From a checkpoint of a small transformer trained on Wikipedia: 15 layers.
Each number is 128 + 24 x the weight over its row's rms, rounded and kept within 0 to 255. Layers, rows and columns count from 0. Numbers have three digits each. The size before them is the row's rms in percent of the matrix's.

# layer 12 attention key, 384x192, rms 0.172, rows 225-301, columns 96-143
086:165126160113163120129184179116111123082131124154132129131126130100139113143122091142105112137136146132082114118124142117127122094134179113111109
093:125098091155163128131161133127160088156126162124157113130108144128152109105111141089160165157144135094141121126095146120067115123131139132163136
102:107117140147088159128091096134135162166168127085124164180138130135159087095085152150165131119123148143145126137155128125104111117104142135149134
093:126158176181153135170124132114134114131129137097113147166115145128138127135121133100118150132131119126137103075102173158142123116141139142127115
098:139131149104164084161101122151146100154172142128156112141111096121166094119130170173124150161146148106069130124137090154148103111164108126120157
090:118164142131136078154121124117135096110152120146101143129134104101178145179162163141122155171151130101110120126143152133154115109126107168110135
097:146101088115086120141140176148136143122082132120127167132146096098133095166171113124099130108138113124104099071146109115129110163109119097118119
100:114146158144122157170182152119110104109138141080105144118106162156104131146111105145136129123114141156133125112079135092136115127133120067146140
095:157120148121159118134096133138166163124165127148128142110113134096115201154114096164124098108089150148136126096113134100078116141108131083109137
106:110115147141125157136156157100196145094107110128143150151138108177101154150150122120172137132138103118120137097087117132123072137112133132196123
101:107138115119105101150093107104133125154111152095155123116135122107125101080190132118117113144140128176119102142126127085132108158135139097142100
098:158117102146114158112109166132152152128091137091091109139112157114108159107137126124161104092123122140098104174175140119108078097142145147140142
112:116130112176126135153117124138127127111142135196120151095116110104129181134162118116147131146199103146134114143146082112129145135159123110091118
108:101150147158133144116150177155118145145131130168138170143155115094102164143168133142134076089157112139113097130134120156122144106132147128103106
103:106143133109096157166131144128120142138127135154104142181111098160125100112147120133151149121127175105052138138097136165081126106114150133136122
078:175127111120121101105120138117155107144149107137090128114147095123122113118096121169119121107119125184115152100137110099154095116132117103151120
091:125106098128118139138141099120151137116128152085119172075134105121082112119121143160161132142129130126112097176156142143069119123160120135145150
089:108113167150110109106110152129149092141134140166125084122150135102129161104118130147161080180109098127123135094126062144128151137124139127159164
090:123049082091142135138170123133144108087129149133138099064128155138126101119083139113139111143124125132127137133101123088142125141092092120134101
098:133117119153103134089118132118137114122152108114085097090141140145165116124123093110130098138094139131137113102099148125116143141128117115113124
099:083164113115154165129115150147124114133144113107099113147135131173133139169143138130139085099123117105115144142099116132176118151132081148152108
098:110076125130103117105136128124111133152165104136132143141135138126147132092134132170126093147109143105159097120112147144097116077142121123111112
109:133098103149184169137115140117168098112130106124130141154109158148109124108108082091139104117106126108099112115089135124147119128142095104155154
108:138148128145170124115089081100149106174154070128173098087136096092149117119151120111142113115135137101171122077118151121126085103118140113179179
103:146134121105119101179096099087143102105113119085093126118118169124138118122038082120132088161143141132106158145100132148130106126116133124123148
105:115115128129140136095106143093124111068133079115137138104115110147150148148105149158117106185136057156113097101131112098162157133181131120122120
102:184097151073178105112133122121144151067095128133105127152107079116138121116136184139093133142127116105157154169136126122146128096144154150140131
105:206137099168126135110152151158102135099112150150139126135118115111144078133120127114120143160140079148117147126097098109111060138129084137136151
109:126135085171148111119097183180158142156169131131100143139121144139120130155136113088072147123110105117091147140147105150127129118205141135097157
108:104100131129155089118133115163142138132119170098099173102110173125091159119129089087138165110130156137099122125142129131174114085113095098099153
102:131120132136142108106121146102139121128102111134128076123137138119145084125095141107096151144150138150117108088131162100149173121117077132136165
083:136112104096057104130117137146093139123130154082115140134130141116094085118113122120140180140177113140146100175144118125148097103179156100121146
092:099153137138087144153126110140112148173097100105133125141134115169169103121144107110135141092126136146123187129132115150108093147089162124110114
086:130133122121155156075141155134111126127153152133095124107122138137105119140161088131120138112127143075123133119154140112129130113152138146121093
091:123119142148148099170094083142130160141169148107100129145119144097079138144120137119125121136085127102136111136160108132133091124133121130098096
103:118103127124124116162130128148110167139130188142127096144142129124062181152120115071129120131139148103126131129143122145125113131151125122160149
103:099155159098162139108113114142126179122128135110131096132117124157070173147090137127124109119108144103137139094149122128111098091152092141140145
096:147132110166139103135102149155141117116124118113135162140146145132102144136132162133150113166079127165133116178179126107139114094188131106121162
091:146132148114128137142142137102160090164127084162116094107083135149159132162124095147137166141164112156132138103135138106153160124099122096145143
108:133135111122162160127148096101136073129171141146122097130118077139134133117152165135126128124138099134117106133145154137117141141113122168175095
112:155128106158156142115135120083124117133110133096125113088118090137152157183157151159158148145128104125131105141144092115140092135110089105153146
105:154133134105145107104086110120096100163113112136158100115148091150152140143117144146138124137127081113118119153128109145136104124164137086114108
101:093126082158115133119104131151107142122132148102134147117126151116149155133109141111137128136191165129143137073049084159109123134111125168129119
104:141142177114129155165116131113146088184126120129135096146120129170121166098145123092112176120136091098139152133147140128104115160136139154122106
118:121168096140140111101180159146119124160133130113112113143097116110126138118142154134152139113121109089108113159104129087127146111086141147161145
110:109137154084132132144116120118162127178096152120150113138166160129099123100110152139141165124132113117142119140164096099113127131130120114091100
111:129154117112116110074145090117114108129115151138174163115135123114165128094126100136098135112131152155120121147119140131099135130158131129057146
085:105093107129176084094142148176120124140191170109104127129114144140120097112111122133104142140139134074108155112130129093123160106131118120129100
076:126141121120104130131101133142149175117134102095178166184146151092150076103141115086135153113112148122126081086153134096135126084136118162118113
084:143153100166116082148111135151129145128101139099119121146154135147170106082137147129128126070122138141084113104120089127099150142119144059183111
091:125104177123121178086104123117065120083145143119123133119122119176087138140121147151110125123137121120126108137163144154128115119117092145129102
090:135149114111164137156102121121135092126166173143133151128110140149082110154144112154099103086089102096098176111116104164116174133150132148126107
105:106112136127114122100138116134159165137152120094131144141119148135087114148117112077090134151107135132173175135121116118103099192109130137102115
109:122116093160119119144111123143118131133152142123114117120105120123171158081123114144137137105111125105164131108128155131106165121089140088104184
103:095135146103122169153111124116109115112134115159082138123138090175133122121142146165129147135161167155107135126154133127126125117089093122124135
100:134147089158090124105108110126161147138161095130144099109102143096140139136119116120131115128104122146141132132124133172144084142148151102128132
108:069080136145093143116147139107099130094114128097184132102142146137104132134151145126126107119103137121129175143134126137136123142177165155144172
111:123129131145142113113125130143125116135120184110107173193144117174105117145146125130077080114138105130129088174102111169093156142097097142144114
102:124151169115108208130116106110120121110107140140134165112123074089137127107152114158128163111136124156122172124122098130109115130155176092108104
109:126167101098125142115095140164123152180123118127144180128172107125160127137116103091184153140158126159156162136127135123111141115097112128084128
102:153122095104156127068110148179079172115212141104123129160136143127145149149160122107122159162118136143120160112124129158117131168104127147154081
109:119152141149095130121107136077157105118180138129163135100126121105195153115121141100116164127104130152146169108083099122103132163144155139135132
105:133129137103139167133107139151114121173155162170157156145113145100110149167159131119117121102127089094085141101074140117119121142107148146085095
082:134168165140130105157121119110158157158175170137133126130150106151100082106085115137137107164144099124137148166104139109131137122127147075086129
080:153144108128148099087132110142142106114145101148127115098143168116153070109131090159163109140132091103116123065115171087103130092140118092068074
090:130114151071127126105163156133112122135197118128127110171111144122096135125136125121128148115154123156091106104127120113149134114111101116168139
091:163126114107105134148139126146130075129070105081160124115111126176117123102171135172122102114135088146123145105128091148130127171097117145115117
097:140118126101097109154134093089082128118149151142084077170116123076109118109116128120122131165089110139134094079123122109120115093145109180120175
096:164162127114124139121099144118128133072134156072138120126137127091087136128129098186116139159165167132127127145111179137136121145199123173091141
102:097125102128114136112131121097117171157115084136127131155171134108134100130142098162128112113108124131170133093164091104107134108127166143116152
101:091106126107124136105122129142119162156125159143116116158154076111125144167118154127153164137104137140125155143120141115132128134137168156113100
110:155116119115165130131126084120150145113120107139116142123105130060115132158132117134141106123145154111157125096140134110128117160108155131125142
109:105115128120134181188090121112161165139076127137129142142136089156128110131140153176143128139101144093140071140105121161129133143113136085107116
111:074133117131132101129092134134138114144137096139129094128123114124111104104123084114111102142178184155145135144134136120107149129149154147096112
103:121098125115120141132144110139165135128125092164092114135126166117160116109149113121173142128130091147111089142110120149113134112086117128113151
100:143102174118124133138120144112143154147144139157132117156098117157169140168135091155176103131171136106142134166125099109131129132113161148077152
102:133157114138145112119127180111130161147100121119138141086097170075131151124098116132120129112112111175151131128119146140138152130119158119102142
# layer 12 attention query, 384x192, rms 0.171, rows 226-302, columns 96-143
085:095134104095069140134153092145115133122128104101135123165142086124176151114131132170111138123107159117071165126101134163164135114152158136135106
087:138139133172130120119126117145129138122106080175097141123137102105143146139154146141107102121133141104196125076107058147117146168156176156127101
102:144158154153121125108115153104109103141175128126132171085169129118089164104107114144084119113160168145149123062151120092069137132130079127101126
097:123125113151098112112146111133153132099124083150181129145121110115145092137160146136132132161102113073112132171078120139127097151158122148084092
081:147119131133110136094110101102165105122142095124131170141128103111110118162155145157167149101134178125126097120124120142136067130110112133128132
095:130127083172125128138166100084146146124130136117114122111166081165136100129127123175142105112129132092155120076106118160166114155152144192121085
104:082174137172137160184089133150121112142139173127120142090112095135138129159128137132164122172092135115137131161158124121135138116144094132173105
101:125115120154120144112109092131094142124164135151124111132128102100116159153127108128107092136112155079114093107165136114080118131126117125114149
105:159128134130113163097137132170155127104126096089149185159153091111121135148102155125156110084129133126178112101131134134106128122103108155132061
102:153134115118112083152136170106164062127126135120151110124129143119143148130104144106122103114143104112176127140165104118101142107128125111166112
107:150158035138113181132147139073156119093120142126118131159139102108105124138103162157149105124140076119135098126102171113164139138131101169110155
105:146144171111139114150138163138123160148103156165126158146135135091152128090141141105079115138172140136147110115099148123081139147125165121132118
102:123123152110108112144106099110078118127133126110107114122137168096102149138094145130110126099121132127124118119129132165130162121142154129110066
103:093130115145142111140130123130111157114113147106106161156078170132119106105144126138128123119141170099098100092134106163100084154074150140101142
105:147156107113140161086116129125130145105155110144119129115137126160124112160101101097090164153085136154116156134136162148138152149128119138100141
090:151102110145139158131140116142138139132158093134124136146145077138121119149115148143154141139123121150125121103125203178096132118145105180155116
089:099135169152133129147126126149151111136107110133128116070108101107152109111095152139111081116082137128102156120133136126148178129106144127138117
092:118083146141173165130118124133124135141138148091156110142079112096121149147155107141150135138108119126137120169161143117150104139114108108163139
087:118121129156143136105135083099134119109121146102126104108122139127149148105128130140146119107090151131145132123157130118146114156124132117144097
098:116164159163164104117134177163147097138157116157136101135152152117126142095148131155103126121150101120126118145139138110110106141098069106134170
093:084137077118136157122153103111147102128099106103132151148134150102079101184109121121200143141117153159151144098139154124121091133085150120089088
100:088146113068135141089170132133145145127104121114139100117175131119129147135114102087156115119159159080137137079119140136131100146123151098108160
102:144123117134137119183130131138106105162124105139144078135097131138153160095103135116071104121125149140094120158112141136121182141119126102171148
109:134113129155143144156110120100144129115141097076151125123109176122110135084120148086150159165159103113087137122122118145107139112105131117124109
112:164089119114086123140131131138159137130140096122095152113097130120144134127109122043126127106097137155138139112161124102165153160148121117137133
109:123108157157165130134147122138134122145129144076138126112130101161111130076132120123099138103108122145148141114158122122147099084118109123147168
106:121121145133100118120151160140130140104132161136104107106138174082150100106135114136138109110128103153119133097124129140105080126166103080097124
106:101146110128146088101150102166139122141159133120111148141095103128124117100149136173088133122170113134067191135134139144135140104173154123141113
124:138125143085148177138144143140132091091117155098159109131116139124107144164092172125154137133103118132139167142127203102143143115100100107167130
108:152090117111093132134140146102116176137148163126133130141123113114122142134158052143144147133155118116119108173115123150128087128111152085092094
095:140157146116120084125145118091107094159120131114208133140129119109120151098107094067140189182117148184155130142115123134139150152124127124147127
095:124149124147119139118155145152150139144128064110142085139121156139135122118121187170148142110136130142143144075104113135177111144118125083100101
094:119123106163149145125131131086116148115122160162156137119129145074124136111132146092121126159098118105144139164141123131090139141129139167121137
090:120157131127143098115109140109178107201132139125128117080153111107129181126097128116118137165076155123155122126154114111123143102134136113161138
095:150149138130147102137095141128114132151145153150160114142152134087119166129094131107141098133111115118131097133133125134101103105107148144132179
089:140130123108106096125117128128125126168163142167117097128116110106140119113105136124117096152113109113115131146115132114133156075122103171175128
099:163142118102102110158130139124166129100133144104134148121107157106116152151126119105132084129079116134130132137132141149115103172107161121127111
105:109148130176139122140146144167158112140162096142171119113111160139107111122124101164141158150151155156153111149171107154125156127095113102145135
112:175114136131118133127098154110166102139209112143131088154131118145140095140104095133145133104144145144148124093145091169174137159134105147080082
102:142178108126137112138096155130115103144090113125119130095102138106109147115122148114139173104099150121157114091142141146120159146134116071125119
106:139141137131119134129098114090120065114140137100175117162115124139114132119084150104135116146133112118117100132131130117121106117135133122113139
098:139113098126115125109128130138135132180163095134118132128190152091117111179175115129160171092153126053126149129109137115101109131167142158146126
108:148131171094129138149150151067126140110154115151081089178117111152109125097133150090124141147117119123132128159123142133183097142160096135170136
107:094134143110143118146110169150119119158135148131102107184149125091124103152106082108158154101151149112124082142108134126120117128096169082131142
101:154133138109148123147156125101158114161155117131151150118121135160094116195134113124149118083154143168140125143133105103118115100144146158117130
107:154135130133142119140118110074133135107142130113116118119122149130123119077129119112083118147156146186133109148182123144091141083116102110087127
092:154107094122115148143144156107070146144171158143076185172143071101121124111119122123154119164139181110155089171137145166090137128173140157127140
078:152122138140166124115110139130142104153100095100145111127149158133155131138112075127121156117091123184163100122160135088146147159110124081131148
086:173118156133098122122164139140142123117125148102128143172180151142107148130164172145176100123139133085130119134143095128078141144162141163161092
100:143132099107124146136124115085111130132123151121119158154118101147119138139123099098113129113105077147138133096136174128082183112152133196139103
094:127085155081115127154141110102159135083129136165085145109140113151112122044121080091114133157123158164154094119146146110099124144156091153141102
095:102126085131132106137089121118119157133114154136103119156118166098140111108128109103114162152102143142104158148166134145064149121157155169133142
093:165129125125105146141132126096120135092089141139111104151128161103097123124147135144140093151156156140108112150146153146109120156095121128109140
102:104160097079173151104083106117125123133090146097120122165152087098160122141123090129140145123089126173114153177176137127138114110136158111148100
099:135131109104110138124118119122148124110147128099127128133088127175084136160144118157138126101118139114142084169146140135163117142168154066125117
102:101116106181107096139159077108154121114113125084120087153132146113092139128140149130127178092118117122118135145115130150119143115131126144181128
107:119098105121140120102125145142139164122105106138142167134142137113110131085100114110115115127134146131126142148147121143141131119145130114133136
104:127118162138143101104098103147132104140119139153104099084110125148112161127139135094127132071134121127131095127122109123140128129120143153119125
112:072126137103090169165117108144111118185107101129094160132153146085126110144137123091130190118127109161160152133134176103057154102137109156113091
105:090097131115154143131067144144121141146121135102157107110098094138161114108123106113161164171125118150172127134139155134088088125150125124124133
098:146107084123071130136167126097090136114182139136115131118144165150120133148137094116122149100123103179139107103134138136152086155111140104151094
104:100129158117127101154093098179130102142166100129100151157115143176133138127087114127132126127122120151109138115121133076149121182136109142109111
073:175109134147142121125103125123111129118129143123136170139154131132135102109111112100104096157143122140107113155098096089107136123136099130144114
079:119120105115123126127105119103179118138154127103115108138127123115130113161149105094172114143129105171086117129098136104117104140107122089087124
095:150130111132139151106136143118123159117163131144197120154151144129099148129129150134152113135157153158124154133154102106171152113105151103146172
078:113127143107151142157157106135154137179125135102141063167096131109115136122120122129122116130093087140091135128106110179139125148080111102093108
101:112128115109137103136110134121115162091108143171139160140162181142105108155112134110113090173127114129119126119123058093150131082111124143133136
093:127087148085120163125128079123113084099083129067137102129133113123095101114154108125163144137142158097090100122140113143153095177150092138103131
090:122143101159115151097120100140122113148124157141115128149122169133111135131114131111169119126119166143109159133135121117122136110098089169116139
106:139112129142095133127092132147128119108125145133150128148121108102184138149110145133150108160092151140138144126150161109132176127115185114159114
117:141134177117119136189139150138144144132110146110124141111092091114111133127117132125118170131140132133177109105130101169123113129129104130131126
104:099108103146133153172131137144171155116081136124122150144146101149124121115135110192127153122081105114159094102139125156149132134144100097076123
112:079128115152145097137161154134165149151120105111128110120112161132105132114150098118097131114187135125109147124153120141114102144145152144119157
107:136145138137120126141175133092196132088151128169116142146130109122098152095155171129119136130122107117111104132148136165149116100110117187162132
105:135117158145087144125114149139138160149179152164118097134110143132199119142117112111137115123148149123116118134113139128113134109101138150090148
111:137146116137114130113118167098118130145122084165109127102120138105178119155129110137096130126111122178144130107105159082163169124171121158121170
094:114142106161078153146146119108160122114083142156198135150179097093115094120109137139141112102150121142116150131096089115126154109151143119137113
# layer 12 attention value, 384x192, rms 0.192, rows 224-287, columns 96-143
099:137117146180116139130126153132195133145149117109124127085156121139092134134148107116093144105104151168106157093143147120104184126122138102145153
094:133071094102109150119102122118132153121161109116135153139117163132188081135123136161121173163128155078097109137121165141147074106144154135122157
092:114131157104170127051182148092108129115158126132111136075122111104137132168146105119088134153134087119132118128112118151156129148143091137097147
098:109132123108112130149093139155160125118121148123122139127142122123135134136130096151127155085141129099124134145134137100155129127136133137175064
086:149131150115153111096139114130110128161120115098115112124142145095123105111118189110133119131114146155144145145122131149112118135124143121155144
097:121125121103086126160120096145123110085125110125116175149111130126121128142128128138128122123130106072134133125104128103132163069173154102140119
092:140091106107113128107139094142143148133123111146123154130128104173102121114093178139157093130135091139103126101115119115119167114132135121151128
099:092118135097114129119142158159170111137171111126137110141155147129097149115116108132114161134162163145077138185139094106122125112115115110146118
098:093155123138131128085098112166124117105128114162114138100150154096125140125127126113145166104091133092111165156124127141137151140144122161128111
104:141156104149128090075117111109182144100116144094123174128126112108171121140114139104109191132145156133117136152129157133150125128185121163167133
102:134140107160096155112147106087130114121101132114126100113165149124131152126117141105114147124145100108122127117139132151153117128123126101090119
092:141129131117118178120093115132151109095106141116105138173132137089094173097108144114106141119152097133120093150098167114161197122135114124120126
094:109148124112124140083102111122130107058194122141157135127165121116083124142104129133121157137124132147124157155136095148111097087155160147136146
094:182126163151138120109122144103115135134133114142163143133142107146150129146139119147095116152134109112111109154090138145120148144134111123094137
084:091112118179131116113101143097072138133127105128118108108105116153129094170115161119100105137105131101101163153109121130113114147090158080128138
091:119153106124128105100129121157122102117159145076136119128115092141140138110103111104142126121123181164132134131145119155137119104111098104102143
094:110118127112116120128131093063125135160125129148168116155116175131085111115103154096171110141144119153102160134105095085147121152097114131119126
100:126134121166136172108124151143107072136133126152143133108149082135169145121071104113148164097119154142116127120122146060126128132131126135124113
091:150127098177101130169113136138118093119107132105085106123138114107131180150147114125135150097120108123097121153159108140124125098093105131143155
103:134124160106156141134104158138099162136126101124127139133125126171099122118163138133107097125112116134160148153095133158107124106081136127120123
093:113143097135125133109124136110144141097143120106109109153138125122130112130125115162110156154182128149128092096164122119130146098092137145166149
091:110096125095141136134107137108134116130085145195101135115144127136150107115153108162134089089150078115124091112167088154096145093141110113164084
088:145143160118169142155150125135131128162138090125121102159088102117069104139143094116092123126115091141180163146093170108142149123153147112146170
082:157161095131101088112116121141143170097123113146139078133115167136129102147128116155159164112084137130155169102104117121126153114098110141123127
090:157144133117145148121141141146163111119105146126162149147136098171149183091117131140122096133155089136152109130109107139144135100122136115132114
094:112098084147157101140120127118127106092154151102118137133134143157131175101169106157097104115145104172121092123087136153121188123143164127140110
095:118121121134123128133115116113087131084109135183101155125147108130164182067142175128144168157101118185126114145135112138162152126175088100112113
089:102098165144137121119136138144110126145122130149111127158148174134171124171148105120110114097106152133138159138060140145116144134153168146070143
094:102147161116137117125130118136131154103119117128141122137129156101120100136126135116103155107131112129100140159175138183132126097069138111162104
096:149148130131139106093149117131123176197081155144120129158143134121125131132085132145167108109130137100158127121068158127139101179114149095110123
090:134135126134148129124126153112135167168138131176132151171134149155091141117143124139144151135137146109170115130091156107140121121127119115102117
097:132144139102166108148075163133144122129096149099118095096105112106153157092101135132109098124106086104161122101141167117106111147108161125128152
104:097159138150136103119140163155148112133137140126144134155148144141140141147136083081134121150153109130129136103120100136091127166106053127115110
090:131129113147104095140136124135150131145153151111163157135137111129106100116077137078149106107098118121127142135108149163126121092152153095135118
104:130178088111127120167161101119128120160122181127114120143133122099078126123097117094144105128086126133139161172114110150088129143146125108144109
115:131150142174141100138099131195145149172137145136144109179184149109145103118134113121141140123114162146084169118128168094092111160086109109178139
105:147148162103148142145187112139131121103126114172104124120132096133170075126124106144129095116127154144132117164183119124172087131153139146139145
102:126112145090153135119165167138108111122131164148157115129147147120129076155083148122130102128106127122126084130124114149088096152106112117103138
105:089104130112131133103073124154157146097144118130107152152127087128129170116134125114180182113128122141091099091150135084109088107095121116180133
110:114101149088112125101125155128130118108088137096129099127108097144083174126122150150103076079098065114113138114093145141193137118138159146146117
099:111133162123135108134127155127117110138155118151125108111126136140122101135113105108151152116132126116128166102115134134106150142158140130103119
090:120126115088132099114126128112128120117116122132157153150101152151142148132146129132140140138117091146121166126062154138117122128129172127168148
097:120081125153140110174102110097130185112126136113127188177117115163167135138140124178106143124129166122095120137203140115146130131110135130142122
115:148133122159168116104097095123146114176118090131095115147129141130132143128157137136133135122142124137124123122114114100102107126068079131122132
100:142124119073104115164124148149134132153143109135118154119096176129080088139096134154106105152135112165131143159122096116137135090115124112093126
106:161145118168122095133161131129143160134152122157107160095103096118142144146129189098128114178114113151123120151122110111091128107109126104143128
111:083139146156117143126173068098179112136123113142115142134108176110069153092127120114130120094126135140138107077147103133140121119118106133121128
093:119132144110155139143103159119081118114114108126161186114116143138130098135101124136142150112151119106159151112125143128139120155126141116075102
092:117155134114180140129101098105142142130121095188115140089103124118164121123126158110140130122116129130140141115105135159133146131116151126153145
097:108135150113125165112105167126126178110133130112132104097129107098126127120114115098107108157166110145180110174115141115110116127096134110080106
110:115125119113123113183124112106115133134142112134119123165133147133155165117098114171105130126089159135092126079189094112194105111107125154109142
111:084126116137127101149050137129109164125146097119117106133119160124125136114158135135143143094143162130130158092105126142096121126136125117125145
104:142109116119146103141156118134157117128134136125113131124146144091153139110089134149131158155151160135113142074128136132123126124149131119124161
106:167099131106093137133155133109098108160143145096182133131134132132111108091108107129143128132159118100127108108140096133132116156149155131140133
101:140130113138126141088179090108120135171080142138150114146135149112134115095138104097168099161102132156147130117119103100117130133144112121128149
098:155140155118135135132163147095112139100137080136144148142097099128116138116097113110148108123133147123112144163128147113176153066112122128125143
112:140134137120160172123164103137134090161120076131122155109145134123123142122137114152097132152086123138086133174164117140195081112122107147090151
097:125150168160150130090098062088153128154140118085138138153128110110102129103081129099129162108138123140097154153116100152156147146135124127124110
089:138157100137121143139176158158144100149113104163178136085130140111126131123134108113126155142121128128112140125117134142131121114067171157144118
108:172168131126142149154142073175114159127104130132127083117101102141123112142101122155121178110133131138121115127104147147163120119120112161150171
096:108092148079147124157148087164114079159124118124149126137100111171140112160142124098104108113163114148150147138130160184126082158160143138121101
099:172146079153135128146103118135133137176152117142102109130122099132125145145162103106146082143151141103158138126163118148157080141093097122106121
103:092148115143142175147107109119121147196154127142192058145128136139151152131104133139164133137122134090080126156121120105113152140105131112161141
106:122192132127164151166172112111132141099129152135120137111149137170142157130123125116113123128124109098107148147169138154167142136129114127155153
# layer 12 attention output (transposed), 384x192, rms 0.259, rows 224-287, columns 96-143
102:106154117126126169082139138131136151123103178089147148155154106136134130120116104116121138151154094143111088107140116129114112136106113134135135
096:125139162122158124137117129171145113148137125106117124139093111137137137113140125100116112080117133124092146150129087147149083163137126128086117
105:107122113088128112102083122109127109168080094119121110138109093088146121111136118118114147087095163120141119137095109130121126108123155101112125
100:095140113106122115128137127098117163140123128105113102150102097111145112124146122116121095103120111124090108110104152094130153142148150131137153
098:111152127111106175149130141159139145131129138107096163092135144169129170164092145118121149110153112130124119173106107127155125136121120103147152
103:177118138117077140140106098125156108158154107124153123107114141070147079138095140142118133151129113097113089121117178162092133131150117152128086
099:169141165154137125105128109106157132117132128102121115091159132105179070113112083073157100108143144134114126120129143127129088143130143134148107
095:138100139128097137173180085089107134117117142126107115131117137129137148113124134100115139153116145115126152155181123144081132174129148094119126
097:156122084108115154150113167099134181109095099134114171171125112130151110165174108110099147153118164119106151129146128109151128106142136095135111
100:061173139159112127098137119151103113145132164169182143175091126113175144111143122076103152122061092142135132090103121140106135156129150111115136
097:168112115152137129124112133124104107139075131090145127146174171113126101115120095127095150132115146112085155120101156155174132138108110106157071
100:103152149171137116094089109074109146091127120125147173115137164105121112145161128140117133122157112127126119099151123149109143095131132118085145
098:155102095119121146131149142124148140147147103109148160108121125161156155139141116111137106127156117131115100115088167151124194169107121182150107
096:132122116135104125130108180157151133102078109139164153163165105129122148119106061148105130144127145102127132147167114111139121115161142118117113
101:147167145138127123151106103145147103164120088112125111134091103113125129122130126095050118134175086173123110135178106135139126156131108127150151
092:117111131106133127131118100137143116113141109119133175128092168158077144115098140139119145072108139145185131087105119142133108127174108115156115
095:144155119113103077081094169103079141074146157103119134153113144137162123101117092121152128135130124114133139166152132100160112130147093142217107
097:154130137119163145131144144128161134126107149119109110119131154137118114124124143128133118081090127093170138185194179140150136121119135129137111
102:119144119128165170074125115098165127088069153159119098134139118136133129158125142159142097104128150112126107091125129145120116119163081108119113
097:161142176113100106124136107110145101131136147098162093120118170134151117117116144193096140159166130107127062144172126131099158142131125169077149
099:101141093086135122119152124129111089120117113138105206145163106116153111080105185161136136138120133118152152099169107108123167140119107142168140
099:067137150083117093167125128128114138106139137126093130116154106159123126079113162106134126144147125084110104118155119154123110130117143065104104
096:131116154117162124135120122121111164121100124123114122156098139111113118118127131149153114084119138113192113093141115154128115152124089118128176
101:081117122073137123087144083136137150145111093139144177099114122123092126088149161150136114118118153166106158133094151163159134102140136166152135
098:161090143123134107164111167104112128133118106146124113141188124112120163148112138161119101133170131142143145128112138107129144141132131139141132
103:159123142132173157140140116140120115139159158124150136131136098135099146120133139118096113202158118099107178154131151098122126156106142103183142
101:155127108143133144119092120127133137159140117157149115149144143121067136140132124121128079101144119064155109108152074116130145122089124133100141
102:145144121125115098123127112125111099111097137122122124127157133126122135130122195096137127131140083136120096148121098129094082117115101150161127
104:103122135145170092130161065098149115133117109135156186135130134162131126194142139129116189167117127153140122137130073114127126114103114173133095
102:142114151138126161157090145169122076134136152104113140103133188117087119136155108143131133136117168149119073111135145108102097118172107130130145
100:168179140100139163107128124125122133143147081151133115133160124124120093107153131124142135137123142129117146126113113190128116141142145123133141
100:096130121114110121144099159087119130106119126109141083113160110141146146114099133123154115158153147100163118127152141136128103100103136128144106
094:137128173178148101119127135117101152154148126145141112096122143130165141161101131104136158145123144103090118113091131132143199168180146153128118
099:114090091102145116159133127126117138154148154143100137066179162130123134120160134156123127157123118120148143159119120146125122109129154140118140
100:130114174170097170182129135116143168116141126126147132101100168138141120130157118106112073109138136172117179136104130157115125171153085146146135
097:095131162109075164120075126118144130134157156111103137079163129146119147153174134133132132095107138146107183104109116104104154149122124167151096
101:141139153097142121139093143150104124117132133095099149168147136116145128119105083178141152149151071124108189119130130145088116119130148138126132
092:095153128114139127091157128117107102080088149163077161113145119144117182093155130147167081134132102132112138140138128147146148084135180143091136
091:137107144136111126166124180150145148128090147078073145183121132143097130091120124116123144124093154080171138123082118120094112170125179094125099
094:134163165097152181142107104114107139132118167105124093095094150108148145124111151135130091133079115083143066134150146109092132089159101124126159
093:137149116097132130121103091150074124160126084130101108135104150093178157136123143128069084105109118120134129102129155147130107164175119116124143
097:110117058133113120129126126122104136146176122107135128096172141127118163171129098128113117183159139086112082097128159132108152068111127153123135
097:141129129144096172165141134151191122136113123142153112105148099132174156146106161130123086162125118108098110122094159156138149126169114110093127
095:126133127102130167097121127142112160079119111140129113129113140116139104151195157155164125180148096113106152121128130138137145127077142140118105
097:146163129136172109105146127111131128166165119163142145174140119132088183136163076097110102101077110139128113096128129116128124107115110150102171
100:101084117156088114120153134097097086143121137105120131126148157115093063137130148129111140118133133063151089115144104133128096122081157123114131
097:123125133122138133093121106147098120115153112120147120094149139114121144124115125116107119122136169144172121144157104151149116148181156111121122
106:099134171133148106108125157139140141086145143153129117123141117163144150063087134155140169139172147086125091089094117108137140068161106090147190
093:131119097129142103164079126142148139125149118090131077097121137100109153106165187118145136154109143125123131145099096111142129154121131145135142
092:132108145132129096074096146087114114150099126138106105133084114158090149115152138156103150119130095097156165112138093125130178171122113114165148
094:137126155139158113128127168132121167114131107137060141116116145160158105122126123132100091149103072124160121123116140119133135131107127141150156
101:101127129109132133134160121144149138135139104114124162085122089136108141126142102163162129111066113159162155118168134100153114118150119115103117
095:128158119145154132125125158135140149115132118104180117163136110118176146121099192146115103156098142117135133095112119079109138166151126118171109
095:141140109114127137131145150124168160148100108128123116121142141121073121096153101113133098165196112102139158118183110175117150140155110166122133
096:166123082135141151155098173072177153132118140107120114150132132118089115142109132110125107142103105183137132114131108107152088115113133106145127
097:145176106107165114170147131150147120108138135113155126114126130163120098125178116148101124119104146095114109139107126151105157142131111099117113
107:110138130111074095192092164116137135122090120148093131137142140102151112128136129166113137158102160125089123118108102130155137111138120174137142
098:131118098093112159064107158107146115109147111080101147133111143101170130132137108109134160132091133150103159131128110109147141111087111124111136
097:106103148130152103136146112140140118147122136097118134107153138109144097137110107132116130110148081113137082125143174153164130147159144155143096
095:093106141101134173164142138105136123125079103105121098097119191142107109141096150128151141120100105149096111161135145080121123133142134103093138
104:113142137131122139137131110118157137099149126174097136104139164152159080120095132139126095171150162148127114098136087121133139128081130126146093
100:145135158082135175132109135158104127138133109129138149156119142181169160107163163102120107107157103140189134133140112106153114134150125147120103
100:096135139112115124134134155073119110133146088156141144105122121100128139114121149116094111143107105088146137116047098103122147133120125155130133
096:126142136098124105174095126103098103105112131122124119108118159150120118106111122143085147107153130152096117113102151069169125110131141142121119